config.yaml
n_layer: 12
d_model: 192
n_head: 9
n_kv_head: 1
head_dim: 32
d_mlp: 512
vocab_size: 32000
activation: "swiglu"
norm: "rmsnorm"
norm_place: "pre"
norm_eps: 1e-06
positions: "rope"
rope_base: 10000.0
rope_fraction: 1.0
qk_norm: false
attn_scale: 0.177
bias: "none"
tie_embeddings: false
parallel_block: false
init: "trunc"
init_std_qkv: 0.0391
init_std_o: 0.0
init_std_up: 0.0391
init_std_down: 0.0
optimizer: "laprop"
lr: 0.00153
beta1: 0.9
beta2: 0.98
weight_decay: 0.14
lr_head: 0.00587
grad_clip: 1.0
warmup_steps: 232
schedule: "wsd"
decay_fraction: 0.723
decay_shape: "linear"
final_lr_fraction: 0.0
batch_tokens: 32768
seq_len: 1024
doc_mask: true
z_loss: 1e-05
train_tokens: 443100000
steps: 13523
dataset: "wikipedia_en"
Each number is 128 + 24 x the weight over its row's rms, rounded and kept within 0 to 255. Layers, rows and columns count from 0. Numbers have three digits each. The size before them is the row's rms in percent of the matrix's.

# down: layer 4 MLP down (transposed), 512x192, rms 0.0652, rows 64-109, columns 0-95
# gate: layer 4 MLP gate, 512x192, rms 0.0744, rows 65-110, columns 0-95
# up: layer 4 MLP up, 512x192, rms 0.0687, rows 65-110, columns 0-95
down64 097:116125123135119110082147149136147100132163116107115125116103127117061148094137116143117167155147118116103129160132149098107089140131129139143149139159164111101092101129139134113145135107112087133183093154088118146108192158102121137122107178158138129180178137105127144144076133116144160152
gate65 102:108158116103123119139105164130118094205140139141115095108097122125145119131095150140147110138117043096076118114140112198097129142118133125099118109132155113132138143115130155136088154098117111177129139120121108117112113122116126180134111115101133124132119140125120102172129170116087139160
up65 112:119137087147113116129146156104109106137108131097143113105171163124157207133114133112115117213135133151132105136122114127112149087130116159162143124108178107112135121134110109108144111096160143171113108122109115141095131089104105161139096130106129126139068090121137147131089099115119157126
down65 106:146119137100115129088085116152149128131113113139106155157106067150114104123148132145136135093134073105135154119148177117160147124119157093116134115130086152137116130108147132149131159177103125091155156131135112118162130164153147113104131119135118116110191169129124139115162168094171074120
gate66 101:100184138103120183159162135149112126140121178118139150131086140156118124175140127120094098117117138115111152155092093097079172143135089133114159095140138142070105126146093148128118138091152157119127134110140102170125113137118121093119132133187147116097168128118099159142138142130134172138
up66 099:128153083125159162148135067106168126112162129096139100105141118134128079094111151145125120109149140159122116160112159140171114151159135143148168121097138109156144147119149097127142118129138126058134126096154142142109133162182136143130130119132097095099131135166124149154125131129139146105
down66 096:114121131125130132142157136106130141126114098171139140132116154134158158173168083130159102108079100078131188113131106163107118122120132090109113159135126172107152102138114134124135126108105139130090184146144137129099119119123099113153137131094137117103141109131075109124145137104112113125
gate67 096:144156107134124140151136131133108115157107130140127089144141165115121151113148091135078128143149143075168136151142126142119106112123092176115139128127170142110093117132114105157093139129119092124131118143150134127130084111110126142158114163096117099106127087142099134116093104158132146087
up67 096:126084134105091120132106096121129151106101106076129133156167141128152174130147151147145121142122184147115115123122134075157137102168115151135140164098118129166129141127073122118151130145116134109107095160114119105109180111128144105080106113124109139123103119094129125120108118102142129137
down67 096:148149104116141142168163132109127113157114114122132091116143132140154163095133119122113134142134114108162139123117141162117127117115100161135129133124175134125096070136086137167067138150131103130136086157175112098113086147104120150148101143059117134073120114150107116121080113144125154131
gate68 108:126124136125098138115076130108158159123080118100148100132110134096166162141130142109083073102077147105162113166113096104134167147125156140128127152131146143120103082136104088097139125169161097114119107111127155139119141088075125159101157086127152106167142122096098140153112152109148128123
up68 101:138094116129127147133160129114138116111130153132134104152126119131144117149118144128099059120098125108129128113126143131154168095129123131139134160173130175108124141117188133118108114076149124108132132124142166101141104158146138072147152132148112116117117163102125130060133114133140127083
down68 104:156113136107149093080128139121140122115119130111142144121118091101128075126108123112154153126140020148110129101117128162153094101159102143156111121102116114141113122074092145130130130131126145116112152150146098155128148177112142148093103112145133134161116106157104104138126139078141143105
gate69 111:097144116105125125124120137117134130108088121120124140116110152117114117119135112159062133131150165149146155137128154099128102133186136119132104145113126132160109118137095113122127109086155096060126109183129152122154123114144152094139144141115127112098074131117167111151183141113158160162
up69 106:131160136108112104117107097128143101092126074107149136124150165153121172131157127168113144120138131108124091114145146125108158137136151180187126149092155169147107130161104126136125134143134122144143115144138108146108126119164145136112110098127152155156127143140099136100135115127174081079
down69 105:149139112117128157144112130115160101116178143125137114145140145138131122150094073147101090082118104126134095125196133123133118123127136148179099145129130162174141183189165109118137128110177114069145155148134120143211124132099126118133157124140144156110145131105153131153103101138138155120
gate70 088:163108120126133118118152132129102109102062119140132158123140149117150180096144143123083123093114094088110126099091091109111103139154165178149080105119100051183158116167099125124120163152128131117137136136145130108152126143139134135137159127134126145151155139085119155116135093109107140098
up70 093:126107136149116119134139102134118124090135126124099135115177141082120141110101134105137143087088136130044135121109101118136097114125159174146131142116113109136147104119097161201129105128097104123118141116161124126118121131115135110128130132144113130102189121128099170136182131143153160133
down70 094:111162128141116132132144137150136136109127131146101120124127101146174148107131132086156127117101030163121120128118132103084144127146108120142124077112136083152135141158139130104137140111134124108146104178120139124146143158109113121091141134141168149110124152122132134082113117120081130115
gate71 107:128128130099114121114186071144145145124101141137124115123119133173120142123133105131094076143150153132170086081136125096147181151120122122163160124115147112172143086100168092123127142146126085165128138138099112088104165170125154129104147135102097105090138118084136102144118162147132132160
up71 104:113119088100135119117148121141141116172125137132114120104122125151136097174145155084142068113117143102135143113146127097148173112122117103153156110153106135146108089133143120137138142161139120108104107117114160128111116110115176113108100142128121112147171122130178110154105128134120091139
down71 101:109128193118161117103157125144111161141134134126088114163128089105136138150126127130087108120096117126086116110163127128133162116162120120105186121104123141135114091132141111160127117105141156079122139139086154129131111151119138103080119147121134125116105131129163132146124132136103094166
gate72 103:109132122109140141188139137121123143091131100101128119100148137100067114122155152141129142127149162106157188138157147103182127086151118164118111145136140129139099137156096129155123107127139169117098122108124134174152189113145111080161130136165135156132133162134143108145128163110153127120
up72 104:153073104139150180096121095145156134144107119118131142167115126162185153165105066127128102176149133109124110140144126127087128132150100142182119119158133121123137129082132129118151144104115154097152154120135129110116086146113128136089080116095160080163131095132139099120105124113126133129
down72 107:114123111158152149135123126174117129131113168070138153153121151139123171124134093115162152124169176140192154138156108111133108138113106132105110119176128111163117182123098133121137140135105145102149145095139128175107133141125121111159104124119148136140121124164137144072119127118114145113
gate73 091:123135138085102133086114133125128164121115132125102108190085139117159126134148150098121110172099119077137123157075144119106130124132125136109101103096120118128088095141058126134142116150092141111130110142102122093090132093146092105113159132112158105118165119132095143117111169126120167112
up73 096:137135087147120111151130106126127151098112098136132118134132109105097097095145143147112108102143126143100145181125169108179143146148143181154101088127112169125094079123136144088162134149117120098134126120116136146112145112149124142104116128163145126146131158104096136089117142114106151103
down73 095:118144131122099130091113151062118082115101130130129147121119144139135088152106115143108119137111061104119079128127102173119153121127105120089100126111148127120118112135106135146083154103143093142110106143144129118113116161109099120113130127102092128068128045137158102137105149124141095141
gate74 106:111077175115111048154143140153115154129145108127123157150149118137131152139120122096147136109152144132137145133133157102152119165132050122116119125133147119111112147081132130128162143164164174136121161132149113148118135101174151129118100148116090110154154103128122137127075146115119139102
up74 105:088100125150145138115109169129158082104100151097120127111106101138129160163107148106100174088121141137127117126152128101133116118134151153110104144133113108138076117158124101079128086098141143144091157163092135144112057114124155122090119095123116158151109116125133121094102091121117133159
down74 107:058146123160157144106158130128139124116128132118123110122120128134130177151115133114101149108084176172126148137148138108127147121121165142106124105114146133144086103120172103126158104104161147127119125156076165198139084144128156103082178124151136132168137148135133124097100100140112105170
gate75 100:184134112120084120174124140170090091117117161119182157147124135133154153111116099161129120103120132105130127094137173106144118120172111113118143109078112146108111125114123136124153141124121120139134144205158124091143139112143108121131179151128083120146095126114156100051139168167141115123
up75 090:122112141118141104102107082144183150104121133089106102134143132116105125109160097125115153148145198165143131146098088109127123162120116144137143126138137137130163127126177109129108136123166112078143151141118141162103135142145171149123097115124123116095130095120111142144111086089133127118
down75 098:171124131098139106140136136175088128109117140130196124135110144121119118114154114154150111130128165121141142130147132082135114127156132138129150135099159161114158119138134090092137159143132129108159109140162133131130136148113128155153164112169123130118127096160118152132118153108164125116
gate76 089:102132132133135156134150133153142147124166142162143134166144133120097123141130113116145101136112122124151114113119160128141166164127117150092150100138187145116160090103125159113150124134129128100107141149107134103110136167111133111094142157113120127144142116144128126129145109120131059114
up76 089:092106148145146100127131135093111159098114111087090119114100110127125126142125114040157143092133125190079148161167119142136098090170095148128122099119118171110146119155142152126078114140130131090106131152168098080064167123125095143147137136157094148117151105123192102132153138086101101128
down76 090:147158157118094115148116072132129135161127116112127122152134113143131118085110135147121116108137126087118110135081086137118141159105157138138095134137080143112147149099112098131116135107097131132122083147074118125171082148135164137149132118122100098130127107150121101155123118172131160157
gate77 102:147131144151118130148166130184160136121096118139151124132126117133120129121193153092158114116133140111099163128123117096144099122106128099134113130103113104090111107110136144104084146160153120114114089142134079131116174132119141090099061085116115138124155156122102119128114125101140111081
up77 106:148105143144114135091123174131145105140109147138152140104139139088171125148127147122116082106128122106113135116144148126102121102115142112067136077134142146124142151126147112131137144135165138101125105130121124133117177137188174146095125123160132125115102104146090155121091097135114066118
down77 105:157146133124093142133145158107127090118132108146175139138165184123138175143121148121120082125128075134141113145116106104131147146178085138074124106097124079141098116113121082136134179089108131102123112161089129069109163149127132145141118101114142117108128083112090147119121105150090130127
gate78 093:089149126159120131099134161160101126097113115158159130126154108144147142150131135121155122109160129152123100103137121123122129135151134104116113159130112115097183172153112130127090105131117148135166124124150147090164143134125094148084127109093098159117129160082160134126108182109129132164
up78 099:139141159144093131085114116126126128124129132151169159148151155111183159157144160118145129083146126100135148111126091122095103092138129101114152140122158146117157140121095093153078095118087142126133131122104153135142104126157141055110101130103120138141087131136082096107140133087180092141
down78 097:119147114134131168064136129110121145078129132154135182130103127127156127128134089119132118124130130107149086131071151175079204154108092118091123116118114084107095117132127134106076159109126122133145128128115127108082101144098097144128141143115148126155083119116131149126150170115138115113
gate79 097:154194137121119157145137084099111130127124151114089114171122147152142104166122128162140127136100152124131063106109132124127144113151145170128136139154173165148112077108139171140092138066089130118150142139154130133092136122141108154124152111166180116154124175156116120110102096083138132108
up79 099:150145116155119141094143130124155140087161114110146129122170173156126129143166101133098138134160116123072134121138130129137139137151112104095141090132168151130111168111099139115156133128151083101119116170121159146141112139133143150150133118145100098129171126174120129135139135133129117170
down79 100:157135160162134113156140118108068103129159120137129125141123127160135206128094114105160171136122130111129121103132149139103144107142125138158126087154130130110129081151139169168083147077101120137135115094134113170119128108124105151126140141125176105139103133099128138096137134087108167119
gate80 104:112135111139149146146136101065116129118106145099140121153139159124153143107143133116133149122153172131197131113150139110181121159171090146127126137132145136150121136130129113156129098110121147110137139161126129129132139087160113066142165132144121152118151106101146115149129122117127148112
up80 105:110119122120134156159085102121126114139149099153192159141105105144098154115123148096112126149137151126150104146100164089095102161112108068095127095111118137116102128113134155128140164131093139117099120147139166116159122124138088126106139124139148193137130142082133161173138119134073178106
down80 106:152138122114134134107142128106125090160145129136142137138114140157080165132129175150113119112112048123146130179134202138113168125125150119143111128144127124123136124154114107113153086135092131117157160123145157141136092147132113117174122130142129069094147137071172114095127150161102146139
gate81 093:144132125163126115091085123157160130128082128143117157176108137112175122165154159141171152147090145111112133134151156122102141152184106152148087144142128179148111134119093148093096134148123112132083133138143086138173087127120102131086088139082128148092156090097163099114142148171150129119
up81 095:154141103117123129107093113134150137145076159105101104182116140117129138139137171159111144123121118123139126114120142162126146140202109159148127139141148172140167155104131122098123102129110157128099153115133120104156108121126123166077159105114127139097152151075155119094136134169111165107
down81 094:110120144121095112127149140086105174142162148114132129098146111127124162148152130125126177141128094152108124124087100125155119138159106126105099130130174148168171129120090128152116116090141144111148113178141146126151119126104094118124127147113125133133137167153143126166079138105130145165
gate82 097:145135136111112088087095131150099112160149165143129135146130136091146141159136123097077147136093119122116125147162110141143091113150106094114087098105156156118156087110072133176120110182126145145081108137124111118149118092120117087122145103113122159127150115108117150143085135130103168121
up82 101:157094087128113127158122119111140118126154143123132112112131167169143128132092131142157147108122127120162154143108145117154119177094132121165177152153121078119091115139135082126106156135117151103165135104138117205134096104124125115124132178142124082124145149150100158131141122138140150135
down82 100:132142101135092109140110127075087129122157139151105117131113121117120126142108125065087126113128152105081080114202121106125108151151162154136126132135118123087129133130097084133124152132122190112112163138095150139135154135139130083140161129111088134139147087119141138149082127203090126100
gate83 099:145127099123142174091132108121101149111118138103104126114123135122134141124120123138129064139132136130121163166118132093125124161143125140128127136110114084140128122076163111114141161111103141130155154123166135150094138116105161161150140158119180145145093093143101104160071109158117148075
up83 101:103131131123103084164142098154147110105111151120134129101154131135115174048098137133124158100117121116119119145182118123159123116166134114131149094152144140089112140160132112129105113187121160122110136125111171126143158118124077150099128116139093148107126124134144149117111124116110086130
down83 100:141096111130149132098120102141095116091119087103114131151124143153173108108147121107114103156136105115122138160122091112102087152168141157091160123139094101105127110125110120154124146095131151130152163118161111112099120123125128159103156152150145168117124107121083132161097106161164105128
gate84 099:120143120120127100119166149135184128124108098103162141142151146098127133069157139114079131160165151107140160147172139106138137150194155143166093129104137103108140126148100104124112119154140183106101117144118091150142202130135106083129124133086129133082095159084110152123125133142144095144
up84 098:083145118118126083130133152138146123135132143140136156134088134119098115104151130098121149127140119142125165130164157154114145157142154094141101143143092134092175134159145113094146095125112154131133110147088095135148186123087130116137135095114174134104115177085081141117175132164132123147
down84 100:166178118136147098128160138087102132141139139165152176116116087128108113104111126131147111140163072121126125112111125182125157144132136126146115147140142130135150068140147127096103180127124135137090117096157076102126103156088130111177130140139187136133102162113125116117166099145126109144
gate85 092:119152134138155115146109166121110109096130131126124140143149122116123113121086106099118104126146116142145130115116168101110163104141126144138117099114143134144129149133137141132100135100123127134131130129118166126141094066103151116166141164103152128166132125143137120140135116130123187083
up85 091:115090130130127120123128098099152172112127093100105116133121133142143137175162149149126126089120155111125121132132134131127086150122114107103154179139122108159107096075134118119122077140169139151141144142126116152115161189146083157106117103169103135116122144116150133113171128101162081155
down85 092:113133156144132125144144136134111135102128101096092125158139139139144196150141105097090092139125247138163088122123126090095132129105109097147157126136099132130126157118172129117117143116120128121149127126153146128076130098092133144140195141128124132153118130137169128128133133179120153104
gate86 098:141150118141108148147131147159119118121129169119134138163133175119124136140134105103137104135153143129131136125161141121135088165128139127102158163152174110136129112158091117149116174133114133129147138119104163129168106144165087133152087145101111147123148129132123144099169117141143112107
up86 093:112150143164155129116080108167145112103130126119147112134153137127126119180187108128123154141126103149100104094114151158159111126111177120119112136146132140126112129143149104168107100090144088115151130121085147126136149074154140149113131118124136134096098142111131111085206154135168134116
down86 095:128122121140111112107104154113091131125117105117094105126123120129100106128169110122120128170170161174105162113144071169080154109094139188165115139148131135152129140124120101108128100124155166114109148099136156128126131114127100144111186126183125109134144163126144190116189186140158116117
gate87 119:112176156117124108135090115120161100107104079124112126127130156113184128109128122092132114091124130101118152157119132092079130141137133135142143141111196154108104170146141112119133113107144139145142130133174151155140147145098145127127096117117191137140109144137121121128150143110167151148
up87 117:146107105132146146147133148148094129149134170157139137103112081152081149154129102142121121161148109156120094120109120173167115108131152116107082125145094118110122110104134142132126119102121108108129112106099082126106103104129129131162144122142080154120120112129125109148119094123089086100
down87 116:127103114111149179128144128136131149134140136142165100125130117105081145121131142132137136146121255127116118083142117094150136121118115151119125129117086117125125119140117103133114125114116140131110108104112121133127125112133112127149141138122089132143126112105103130106113113135088103137
gate88 098:087145109087150128089115079135076100110155162162151123141161123110077142127134151125132136126102161143115107093142108122142086067107085148115158100124122201141122144150105176154131105154115119146155156096110078123140143100107109113108109146125115161143121134113140121121153096156107098119
up88 104:154130139139129093103163119155122129105098090131078137151142146092109166160118169125129073113150154148148116130078099108134145145124155127164145149139153124090129154104187101114098113156139132135097070143124125116151127132150126132114066090108112102136142147103112157105121114175122172105
down88 104:157179096121117117134102103128098152093135107142126146134170139161087145134148091122104091095119161098094129089105122135114115118097126105106181148128107174114107119112131139165109094108115124125126131120137119123163132124130115110084130124137121153164100136112112098114166109174098080121
gate89 089:159150093123123116102168150136112139150139101118132142081115119159149105124104124171117084138101079146115087127151140147097146141106150143133105127123171113130094114104157099112130158105100090131129099120138130088144134132072127132121174153107083141099118137123101113137133124151109144135
up89 099:125095152137106133096106128126155187116134108132132149123122129154095126075141146160086112149137129156106114103102119135132102130123133138090094106153147104106131089146108136155124102146092119104100107118154144147140142160120124136107115129127131133122128138106148138116154120145132100151
down89 096:120126139111093087140138130167109143171160127120092115099137142101145135145110151145154107134124091158153130121110103129121115125155178115089084176158123121169069183160178090082134169094111116117181082144177149122115136112117134132163143194121111118125158108142131124140116141125137120117
gate90 097:115132137146157111099136116150108105168119095111140132104144142154116126167080101147119102083098146149118116111181126123114086120120136141155079143132111146141142143111134160113130155113108157140189131137138111145096189146131131130132147161170106109157142110134136113132172119093122119098
up90 096:161074093132123157082100127131143085093131103162118117109166115114160149145140130147077132141150147106142125111137113102157153140127116091133111119129157124130157171140142133157127106141154145155142128140095152139166126122169148189161118117111132115112131152126148168126125124116098117154
down90 099:120138078117162124113169104123125103083154081103163122076130146149129145166084091157160172097125194161130126106149159142121125141117116133200123150155097134145108121136134122138138141130121164105134150113154119138111169129128155110117150144110105116146099118095104067109125096104120149118
gate91 111:113168103101137147109110114131156168103120130057128137172086182119126108155121117185093138162133173149115077126124157115135126130127099123151156132114138118128101094125119099132094094131167116105111105143108124120146128102152108142134166096161148093121106159113119131127145098134147097154
up91 107:148120108132094136115092151150135117123100216130159134135133126086143137168136114136116131122096134110135139136088103128107112129105095132119154106165133135139124123141094104152179112091106144147124143088130154120137103159155089115128177118122127106106166148138152150145141113162139154132
down91 104:110113108158131121153100140159188123177132136124130117147122107109168146120100099168122090144157171126143157193131128091099146117114131139117151123155139124133126142134077143093151092147114132193154144119086175148137096157174078132100166105106130129104129106150110146113160112092127112161
gate92 105:062135121122140126140147129116134146142145123109131145116138154169111119105173112142162122103136115114168151152119183103109137131102129109095159162094140108179118139124137180124166157144151143116131113138158135123130189123177076087132099099145132090130178106136080105139135103137114098119
up92 103:088109114101127122126124096127140109083126132091154130177095134137126128141153108139165134124104112099136127164114137130172137147106159140129125180106158152138120141128134120131110085085094079162085128160120147103129114108079111129071157120101094165084106119114125136105187133136123114082
down92 105:143119143108087094144123082158134138101160080124176121167152167168084163187108130135129145135158173139127098139135145098151147134112117152157129128116139138124164154130145108118143139132094116102140117094117131111103123097128200129127127149130110147163124119115099157121117161173126107119
gate93 106:106160153142146128116132166158124133159131146190168096102101120135168138117161096162150153138128127098102153138110113121116147129137146122096153084134147146126142121121132170116121133139089117114060137132109093124120089141108140118166137160169125114157113120128100108120130106080142137145
up93 107:154127092084112117128117100155112115094135116114160174128145155144093122176163114131114107140148108143138128117168122097071166152125101123121171158141091110155127131124123077155147149122134152158169161107149177092142169130148162099146148144073156118146114146128146162122098124144128102154
down93 101:128130133156145132143115146145124124155094132145128110105088072131167164113123121160111149137133199124098139168081141158147097095170155127115124064134174131142135099127145151122098129144078099096060133153112092148097095148090115140143096134158114112127115105145094111134163110109127146112
gate94 111:115130156120068099145145144125099133110130094165152167121102160158119148142117113117114124155162157102151151135115128074116120132132109125136148125137120120131115139137086140157083174091129126130101125182163117149139121146109108137086127133157111094103164095113104137102086126147115105143
up94 096:109139131164148103136131149078136132136122132138123134096095164149140112144138140097120133125168103090135157135091119104107128109147156116136124106155075129136102137153065138128093144080118111114095108142142100113168100151110101129115114125178114136077176090140088165110096145145100111152
down94 092:158125093129153176085097104148141116152114168072111117129127097112143141113134129127120128119129024124116090115125136164143137164151161107118123157136136144158115099129128126127152113107119103132149111087129140108138121132139135140153144121101121134118094136149134126142129143106131150165
gate95 090:163144131125126100177151091144157114111096107145139156109138122140136143135119146095121139147114113122110147124121139109144165134107114116120162116143183132160071159080158119156114154131137089176126166135156137154149122160122136141083173165136114159118134104132106114112116162147162155153
up95 093:122159150081117103160097101103117138150120101109165163108118121149096103048070134089100137139123130104161115118101177138122135127132110127128115144108137108153089185127142109156134107095149082154143147102148138137174110146099142132159172115146142158111116107124136116125127162130159121125
down95 093:143149130082126146133121093131121143115129093126138144100113158135137141107108116129134145157168091184134135115119129137080169094138102094128143157131103122159146155157130142105140084183158104132136107125101122091121044132158113121122131159143116109155086121135150097099132102165128139141
gate96 095:167111119100134146099107125107130122178102125141090106146092151114139143135152132096108128149133143172154148080094125123130126170164177076141130096083113110133123152089082121137136142067099129087105174129101147150141120129092147132115177125106130126112098123108115098066096120084179156170
up96 103:120115126160149109133119075130146145110151153107127081118174120136151148141139085126106103109144172111150133120065140106166131081122116144132156118158103119116147129121146097154112153134114208119099113157131117131141171105151114117095123122183109179125104124134143166157137135145117125153
down96 103:155119141122117108113124113107135113192138145087133143120084152113141122145113116099099143140120155184144167103117109169153143134107147092125101112114123127104150127080103186132144065122108111123116147115098129154130124103108134115135153109135111076130077120145088131077107107070169147136
gate97 122:149163144101162102144106131133134152135075122080145164152131103112119131116109084168158130105143144134108138123121128095141097130126150130118125131136164110149102118140151124146114110076126092138157147163170109111106096153114126126175175122115091171141132089148148097121145155120150144118
up97 113:139117104152084183118098131141163120072110102117114145124133124136073129169144175113158096139160126094115136161139124136148113166149140164127163122174133081105092140132125109137148159103115155123137135106124191133115116107116129108120130109173162137120142138136117120145113068124143156133
down97 112:148128149122097112139129086124122157115154111089171142148121129095120170163156109116130106110096221141125082109158121090161126132114136115149162131130120099129150128135141139146139101144121190126105152112142171144107152122138082113138165129147129082103141126132121187122116131125132123128
gate98 100:100144142115087122159096095123201163126135154097112081096151117175176178088142136106131133148120129144155117141109156120165138120158143109093169118114157135160108139130135126134122147101138144137120130145101141107156144145155117123107100110105142090073149122126140184094139178124145081126
up98 100:094198120125123146130092122140104129159122116099101136096163083113113071165097117125122135068121124136107133131189132105141122141131125088162122121161114163095124108160152137086154099112092131098094118118150106159099117121096144079140112116155126135149136129150132131169139073145093178114
down98 098:106147128151154138134162138131115105134168099166145196108149127110126148126141113138133105105081180129111150109159118124128084145131099118116143109163110169110149106153100126141139128108110145154070100108115125175139122085137151115143117132148120156138160122161143148143109099168076174098
gate99 100:114150147114087144142095102107132132138098090114110125147112170105108147149120111141136150113147126116114154118052113118100140097105133127096153167103154147105121094119135114167125142084108109122124078125125126174125141088082084132110144064108169140099166145115126131128127123153147130116
up99 100:156141109106148125150094137118137112138104110103144095111101166166099115108079119147156144115134116167124165169110182133142156134140134113095167167135121165072103099155149135140068174103122093112119139099114115158086139133102138131091094122130127137133154091132129145101121151124138132111
down99 101:107082104156108124135148126124133099136120098134123111080109133168111201140139122127108131103087109141091156175160152059131179142142104159127157137153125116149153117140124115139103099103174137131056118119147150151161152177158135147124115141144150127131150123124146163133125140125138125129
gate100 099:122120103114128121136177136175093120163098140120151125128160140151154115159132139099153102107104132143112131142104116114133117119154102134151131164139184149154140152103159158165169140145146135109106147114177140117132134161170149122142124129138111107132190111144134144113061105149142100128
up100 100:163135158161119173131108119085137140091092126109138095149138117142124161154155143147104127127111140091166094114132162150128153127137163136101089082148087123114137127164114111134133127086150115129149122168167109134118089118126092177146154130116130106125107126113125141125107129119135149064
down100 101:153130154130181159104168143106128146098169179124109112090129134118154110102127160141113091133107129089129111120145109156156086141128122140092095056122092105125153168098094120082154147081157118131120135123162108145138122148144130100099115113142169098143107145136133121125095144099130165107
gate101 092:161131104143128107106199082120154129153123124146137097109180138161078128125100129135125123118179124109162147122158141135172142143170115086137161133117140143119101121139158160161114189138101158156129119101129117156097150156129107144095117157122128164150112145147131123147083146142162142159
up101 096:102117181116146157113091136119080086109126128136161150152098122086123136133136140106131133126093130135117102088098114151098149151119130177116121100134117128113140151122096140068124093093190115097114152147117127113142153073086119123118146089196090130158130138108122146125176144107144081126
down101 094:106125141129134131110145125164101127125149140125174143156174128060166138107139145117121113156107250116113093126113122114138134116108139124138114118119123114128151132094097148122163095082155115100090176188168102162140130115138133090136099142137099119116123135157172127136114125105130109157
gate102 106:118186133147130152111126120111150134117097117138106155135116132125196152097139108101124114173146135106134191126116120107148162130135085116123153141110122117118098086071107092117166154140156122146168147122133147119107131117131124181096171114124124075140151160134112170153088105147163151141
up102 105:131123105115125135117113098109131119116124189122160108128161122134144134122166134119050153128122094133149106153124120139139109155154109117154124104126109149150117130165154133098161095139146155118105202123135128122116113126189167061098115173127119106075181110151140130133079087133127066122
down102 106:112117134124075119143158138135104135068104101153090117119098149137123161139157125142112149151085169147120158156140110094139122107180084138093129095137108142116098112125107182141134093148146147087140134092100150133132108133124128139121174133092111139122118145077129098125154080165157155122
gate103 104:121104135119109124170122120128144113115110128163134167125126105133133155076110131099122151121173146122129165121135132107148127162103150128111149129120157161128116142108122105117120110176144116178158172128138156145114113157139153137134154132125125098164144090129150080098128126121134108137
up103 100:154092133148118121145139094154128105078121090128128115094148150115120130149170144142143064106106149122119119148134134115121098150172140102103154162151137092137116132118167112124114165136159153108109175118151184141111113124142124161145124119113168133115105100129149128148092155130076122108
down103 102:161119124144109108123119131157146138100121125146132115127120146151146121135129144089106119129143140132187148137159102108152091120189135086104173142142160110109124169148144091148132145198181118150162161147121133124148144136151160122126136140129113092174172125105144129116119128135134116127
gate104 096:127188122122151172124103113109158134125107122164111083148120095102133120115128112126141124135140127115132113124099130131083112118153165122123096129114105129117124088134121100139066138098100079104116113146120105130132098096077144123135120148068147140126117150144158122151123095124134112129
up104 099:120170147104119132121119148141130084128102129133159136124136117103165120160169152128134151181107124080073084157138142120159127117111097122139151114124080127123086114104093113131158089184088147150126087120109098139089142168129124095151128119122122119103116113166122139123105130135171128177
down104 098:105091125139131149137151138118113155108106142072124095139131136168100163103093119110128144132181138134157182116150093105097158129135131151100116126132157128145140097159114155126109163124146104144123120122103128122150073084114116167114135124139153106160131109106128148139164130146109116069
gate105 098:126142115101148138138148124183102158137114120150134109140138101174113133118143108142148169143144169105133105089147173120164151135127100121107123134130099157091129152109109154126099108102135128108146135135142134131143148121065143135141150128122134156170098117143159075109127155062161098133
up105 096:122115160108123129178097124081153104119094080130093154130119152122130106123147156115146096115142109120114123159113138117105108139150174107194131116139152134135116150132125165149105100125115129142132110079117164139121110162111112157131100068170128140128147149087123119149162137146144154119
down105 097:152111130181094129141128108187134136135118126104168169116121101142114212115153104115106152121133249158138134128143119108136126128112147132112118146162120146164132160121113116125138127117153156133124136128128141132130138140141110133128138137142113099128131176101145132116164129147131122134
gate106 099:153125117067161124106101110128148183100074148144145147099128103122080126113123126115158077109154132138117124099085135097146147149132164125138124177103128138131149135135148152161098141120178100165156158124100127117108073102139088162148171123158121124112153114149134112136131176140134111110
up106 095:117149108099136118130110143087170131130129152154112135120137124135076122131118176156164112081106064137088136116089115149123147089103124149132138137079131142167158162149164134154138150139142107160146116122115142127110100085120118117121159127127136112159126158127105123120143144118094134165
down106 099:113126147188118108153118165120118133115181145114109125138145097129145080113119147144092153162122060109149158125171132150119110125122147128131135120147144120153120096128109098091155115120096134100099097135147146142146147158126150086126079091098149112149090129109112130126112092104124145129
gate107 095:151110087069115140134092114141100130144113106117097133114141126122149159115161133174150170112137126109143161139146138119111112104114124194110106144165091146148141127133100119108124127138110158104145112165145132123137100130145132134133123100125162139087137098109112102103168140177101066128
up107 099:095094145152118117124126104102151146168093075086140133163171158099087137105150127103130107120151160119166158148140091113098177114152153129174118125162189129165160115139120121131138090155140139138101109120117136126126150147118139122136156097146097110156101134092151143125174167139106134114
down107 101:155111143125125147127100101165098110126098116131126141163089133154134203124159129150154195133122181087147147142122135118114101095126137153151084131162100152133128122141088099168132140143103139105128122148130105097127096118146138154125155057143156145115149119114137158124144179160141096107
gate108 092:145155126135144151133146139123155115093152168135134120140099107143118134108118120169124137132146143134125135102153130105175104117099114103181136099127154126123128110142169142137161147133150112095137135116165118134148183090157101156121170133129139086115098174110126102127143169169153144152
up108 095:135150191114140101124088130091138110160127118106153104141119116118103125129124124088157150128109113114132155135133132157180127134137095153100141096136119133133127122074144073088140102095086149129149128124140123110151108108103069115173140147131129121143136121158139113163128141171132103152
down108 098:103137127128179153130132159107128068131134133114069148118145122134132118140102119093116120099155024120099179148156137147095139131136110143097133124105141115098112126120118130114161139133115125164149151136121098105139130090105095134151114098085150148112106100147148109158136125107153114111
gate109 161:110119131107162111152136106101164143133101103161112200139128113141095065128118085130129135154180093175099124121142125139103133160142146129135126140115142106175123169123132154148118152114090154170150162145119123148102150155112131146127142092123103131136117094146123063123153175116122123144
up109 121:146159105121074138113125137152086100175181140120155060107119117108125151130154164150146113115083116108148130163081128138148141099108135111136120100126144133097129099109131098119138112116139080084136107096166136055140127144159137118154117157127141113128118144137123192106091111124136131117
down109 113:110107133115138127158129139100149158108097098138098194143111131123102096105105099128141129143165148145094130099148117083098140156144125133151136151102117103153115185140122170120116137139082153179150138157142119133127139136114133166118133109097111137142109101133100051112162137112114143124
gate110 124:111123121085110106156182109116102164101125128077148148183140129128137136122122124152137127102120136132108135151126099119092120108137112146096151126124163115124145123098149176150151133123135129125167130180172097124107173168137124136145152153139071134122138115124125122132109160153139126097
up110 124:103112141095096091122160084058098184123124131090140157167108101103118115140088117145157135117136129152142163144138100133126160104123090116152122135100157120149157132130105171142126137153126118134171107123181090125130157134140108147173126138130075167140133133121136127122157161154125138115